Each number is 500 + 50 x the weight over the matrix's rms, rounded and kept within 0 to 999. Layers, rows and columns count from 0. Numbers have three digits each.

# layer 6 MLP down (transposed), 512x160, rms 0.246, rows 478-511, columns 80-159
519477487568513471520487472480363488517625523470497466617446494473534476436545496566449493537371512514401468445527430503526459614511538480471554543548508493502477454558484489554460395474473502476511511549469415609459545453555456531479415549
518450458494508525572488647489517512552487440481386518498568607454509524491563486481466533514554483398450599524504417575489444524550485516435560436477436516499394496494523425566472509487428602472524498384482528478494565536471490549523490579
557491504561451582471532567499505563435483519473438558531436483595506547450492516536500491505473563462570504512538463471490485486537507483526532560516489436488427496498496560550465425481485479444517428514459448508486501495519580494549459567
527408541495516532526556491488587486470507592554475477503537486483555560472464571495519474535512508540509446486537494505457584567504498463579496528574487481395558545481505394445423369490380478473544564474513493574490505430533614570455467600
500441521459486451421487462510482514565477393537507458490432510499465537482497536439472487561471555543568424577492598518520493481487513480525470480524574466511584438492476410481528568535548429524489434499429507512480528423447510519537463533
501523400492533533474572578428536439556508381461499464431467426517533423504520465543472499474451517566469483527477603616495518558517575501504498479519598448563513528533530427587530461555487405437552479497460523561534509527528475502524492518
509541403445523526498524518472570588503421545424516438506531611404602411534460447557545478496476410559511531459537514512500437491543526578431597541542515459479520554525424479556542424577432435383473555482481500479402481415547533525515516501
516523572504522408428543514547457490557501375483511487569453458610462422491480509604509434510565494497511459444529480536436417467491474512493474561489542427509546449474492535449459445646398570527494461574520427511528489513518470527587535603
488452516471499486446525491459554462595467503492575637399497560482352532480547524478507499483477550522557434480544617507462570552507466513602466525511527490519512445534456520476559588457480585425459432372481522514543444487480587507542556519
459532466518555517570482488410515537445501387554434490445543511469553484500587506535481489518527516405552540493572438385531623519450488569487470397486514466578539502426491460390483455517484444449488528582541514552536510538451514400561438527
491601473471478523418560394506563552463545537514477517482507543485470557435477505505562499464506511557451441613482604526501530533501472446539413562397492487551554507489570496422383458468497483481504563410476473514491500487599486514601560409
501482476543438437541454554520511438538576495472482588503524483517508485538568468512484442517563469474551474432543530540493440550527516470508445467430543569461474464529457578561458455434518639534507521503492518510473562467464414560607471429
432657520517459531522544516524445509533469534510472484457519473500435488495481489471540465524472537521405485535503491526423510463596523500575466471508428388537463423486428544527446448528557493478643424562407506574438595479552551502493537553
509507542562481514430465511547532380441596617388579542427453465482478514577468530517442532547461487469454483458481470526494502496567504481536473454531499421483438549520470500471428505534586527526506472469517514437516439503583463524393480454
531545558494450469471569505494482458483553483558564592493530439432551614506508614475519526533448499536497438480488555602473466458524463623523503502418529445478579559476508467438456568436575492478468510471406521462521464447530578466482449472
540462509576469528432556575473487509432572502480475464507468377484509454462522450395567401543528481508514528502544484456455472538502514472650527604500489540454492509459525409462540560550477471424520607626495510463433547489480454475466476561
605396519470432490495488509442544509495527552496565529442581503532394541513495596537479538510557483477435523537558467537641452510488563467525481522476482589552514564518518511533463490504471430569498528508493621546513437562551525493541509490
461523630516489569492529517661499501483514495433431513431477463475531466400503402560433571425390469465632531601473498473443508520454488582512559476541398551470525563506483542517461410494478564501483554483466508487505452567482491497539460583
490530461472516583544567511543468533429493462533429559570447418500481407496512410424501488497542447586482495488454464477607537452447562402453467462547499533509547511501492557555544481561477544551521570437449539457517507456508560508501437587
521490598476546500524509456468494569522519561486430433455601483475525493603516494434568438498506498536493471643528430513516512476473416538474465422483483511523498489501592512447468598563524522559426465470453460492476485423468528486468486504
437585449499480494563419533533451518438460540496435500439609486568531500525483482559504460569412486515466415442467445524448567527569528419482433477560423477409524457420513548449487530476468531562436490514511518515467413521515475462531482474
519469462567512411494479467556475527467440557555534498406455504550454530532520494521532574484565561531518467464458554384440470475505399597436503506520532539489558584564500405439429580425549629460459504404488593498565483528507526441576474571
493416485603601455462484487532578400509612522484486541453441482508510425551512413469522491456520477467481491516539495520488489468495365523504466488465472474480503460524452496488490530580568469499449553517534546545424477453495471458532556504
497531483539457456467462421487537512469428624486454476415465549517452558526402376492568551546515499440501565458484425466597522440572532479446472473507451576485505496555455487469503540523456472583468529509449501393474569485480497554454499454
543621478474549505598581531444424560497522402420471517530529510432500537568489543523489483500549496534471567499498436582582473504507492488437533479538440492487471495521571593536533401459513479380470528523464430496486469529519446513480532447
505551552506501593538468520535482459470509431472427435517471462527575446472485500545530500484471453504536493623595394435416371458547441501586467435522532513490487365556522592406407539567523426597522608387538521565461535482550492458455424503
506544588536495450534494542506452501408517551489461589475568402444572485566528493372400623487534540628413457535516442497521515484470519520525503484496481535455492534494574576493389607557536550563427562510455451482550504553430546500468461499
501510551510412567513499493511417567375556531484513544569418434405601463524448560495479426585481550447476486564487455449480445559566482570553506471531463451557437474469475494454396512431502487421583486546392517509488560470610517503561541480
505531565496471537456579528446511478464514410526428447574492425551446505509401562567459530451571391493471510518488536366591484443554554441496546453478548484586485605453471462547501490556515529502510503510543503471493488478594431546560536521
531464561607456367457546490528526514448591499496444455464481446453498541557484470474622511472629530554629395506483428534481582519476519517463499479603572556508571514524517443545542560516396469486379475575549499505576584496490521464524442575
468507465523454538570502468496436421465575505554496522513535551465514557446409486515450460484496460512512553551529564455410447486504481556545445508540482496523487426484480505526473506457516523538456518509483501488553552497534598541520454530
481467583588477488457496515500512611715562490444470573475502578548483488511517482449459471531519497505548472508522500495467525434405511516514550408529462493412481470528450570449461542477501433500524431503458489500413544522520515366502519573
519509536563598520470518624542522517486456534545490470518501500575462561539519517472561476498510499476479521579517502542510522461450389481463480576444533491533583534478499503548495466451387432503515513598469470561485447442529513483496571519
569535509543572499518484484562438478560502572543516456552575367498440494500442581530508530545472511495501525428460490464559537485464532589487579590456508474430548433469570423500550431445425505425519415529462496414430448548508468558541555526
# layer 6 MLP up, 512x160, rms 0.145, rows 479-511, columns 80-159
448504494545542490411516456491432439533506498617416513536514577542544550418388504587549474460408496537490475444539607457538520494524521528469454465554538467426544526451513476548548485563443546468496461465550569532413502458502524422464541528
558505412480497519463523454462505515549404416490420558571561594420472540551454445497494484424499547504597428507519460522453531548517501456446482491468462578489538519572506440503467466490437505557469550526568472597492526438453564542451540526
450512513524398522525551482522469546484473640491472520534499475624551412523554460533535500468540446562604490320481560521450447396579588503494478473445580470420476477459466587538563607450467477465431571500488531569423521415457546535565520477
490518445547499534466471555516474481558461447510456408505480455497611578460513509500477509515504521526485421459482537521463571505511430486525437502386627560488504484367472485433520458428452478422546458552500509466492487497526527475465491529
563482498515535500456459562554474543345482480616416499452505502567416567450398551427496494488487456420441502348459483436497451445557477518534509480492494502581549462572411560522454483554358560463545490446501472468576506458481520515482520568
442514483480567446552482510521527419510572542522477493445555425489426561477597470510480465508626558447502468519513605494527478522445417412573393480535556546520492481409503599393479604459539524502531502488487449480452480601445460532553473445
464517560497504531441463517450538475488557457477544457430525438583605527453478540529519496553502515407528543579469370516597463461528536436487472616511531507461490427527470461538468501441474416515471550532563498484492409574547458457342435437
481564513503529538516547578482440536543478457418568547562513453463558535469602576489466525531553518465455535504542476535474524454442589518383518531488545607440539522585470415439374573506519520552576513536478508528470424477491533482530462419
490462542467526571496523494531453518478507520480496512608466527438535488447515480539595539546441535513496535393524472595451467441499547542541468556537536539423589531507473444512394617544514471444414490523540502406471512461475541440430500375
456440508491480541497459446513418465509508478472432546485511481535489545597551489535460519527563457556557516448490530440515456474427550428506480427431488630559479475591457498471466454519412577553581507536491530454526514440571579417456523506
587469446480577473436488566453584514449533481463409518481399601528478404530487621514503522514580479502475546553455518384487416552455497518480465495546531505499469535464522555542596458431427453441514450638545499504581467525388370564475521575
444605548533441562506570420468491451469428528546420462551463377435310427519485575464457471389514486440540521493539504481474433483410523575455543568517448588520489466479505416575571420539530694538553492584557484456526520358544513487487442574
504446562528443515504455524478570477458551555560580545464543542535565448429545525469473534476556459499453497511528510515414459486513479530479504463505509514565460462470517602496504400575360469588587485348477488526458460398556498497508521553
513514502534581495420435503467591475488469477489511504524463500494454524506520561460490523460484514450530511521422509488525496535462585460557527535454492468560460602552424575509478467541376482502575453502536524541454586489492474537508464560
489561582473546590505470411577566476484456479617479590520535436526535581608499541537485442428436471456470537405507483454393471506437483455468480532401564538576504564500584570519507502435519534475533503473483476557496465463482482384459543574
407542494494459558535506534456491525514528422523505518461443580553559514594402535494546447484567444492439516516508446470494518503531480506523525563548530475590450525552498503519495394514487521464583444552492507432641485534468495433481476475
473545505485555442558413504386479517520521467558530435451431517520476540553475518568637525534517533450341436525511547547499523462578586470486500365551466538509455507521471468507432521533475535500519495512601492458487494486565486511422497447
349529460524485556521497507476489521474567489479504459444506522485511492437590442523574508526477497516524444579508464470559475529422578522486517485429591478475531530481495488542417485584488503452419584543492570458435517524489504459530450489
476433476522460415562560482483516458528446508494547582485389417433470504504446471516446482465526575558454537418500486573549547507518451499539524461538477456497540557527501501503422536477563505587536557510485537492531499511531461549507472495
521547558538529498461593513545494471470453439487448462490543501491475473453556557505565455480549539465440470440499554528518478504423417506564483430532572529507536636501491598493448549467541526588550479475541491367619602498515508532500558497
468517489468473420537537501523459458407462516374513450541553526418501524441521558449531505391468507486472491495511539520540519555577530528495507473558547579422437540477491516514555450527432583534574401586428574511451496461507441530535521441
402546515510478478536543537472470504392450554450468420575499542493583534486440533441484528531453508527502545520532520573500419481503508502454431555450527455478604494594515402512487538439570466502537501462498469543532443584461473510459470540
484476517584495531517538536496451510575481541499526501524532456578493598568464514472458490450418443514428508581565402399550401473538500513406515532533525405490583475534521475542486531545449395414486553554504452524468431407488424458476489599
428498496475530480548484535560485571502436574432400443540545543484523446487520527534472439507568558484500530404480453435422589420487453438490533491482525516580541519499490353473502537514507512500547628483404555423601482474589589594458494521
496421464467471480480531496512550553459490527452521480452525506453419505468390518533501526600466426521534532534482561573500477558557530465370474464420534571485507473455517478454547499507534618413407424504494628433508437511479542519477646520
487551527463507477366568616484522540529518565569479527513516553582510461445457500558532467467486509548526497450573564457570530467442465575544508466472491438514463614488604480459526516487511535473535396480555387437467467488500468537527374503
521467472525487481500546580422511419542524521487544400376563491526362580585466486479437460474525472543573532439497553621527514463502480554452448544480467572431486551517473483512535539460525556489519457516547576402544457445424520521521508499
490587574387523462558509513543471504481506418504551499523471450559602481491435620493510548433544448455565532440419562521502420477540509524489414429582483555486483516473495489571454552480403454579506461506401509542494480528507456468496535475
450549483482495460564442583590548500505463578375458484528535430458571494583428525485553617533490492562468534473550582539478631345489404493478394471349538584559409472546511460549448492447442439554571510485501535536570423504433451534527603565
488496465399473383434515478515569533532499560457489492514487530521543464574558496488442447493642449558552469539551531530441515518463559503483536494563577539576513479495464388442378506472618535514617476551545462496555485478538524507506586447
516417498513528613629565489513525494522466454564388391453534447457487514549487532563551460457413436518516507471514549481473491462554534462518510505505508400474531422458548575562504479438514569418461437426549463503483451455507511491559467427
455458510445457563408510424504481507510463532503561480526506441431489395521503577413559499483472441499452519578468469429490595515536507551365544574443512527439571443527528488481471472450459466463468476536634498536521509534461457537460460432
466317461471431483548603550483538477425505507486456490470452510403518499582478490462577500572491463637553499469537548525389432447494495458527529466509473530537450558478464504453510549420576515549470468481571564489552575439537511476570439397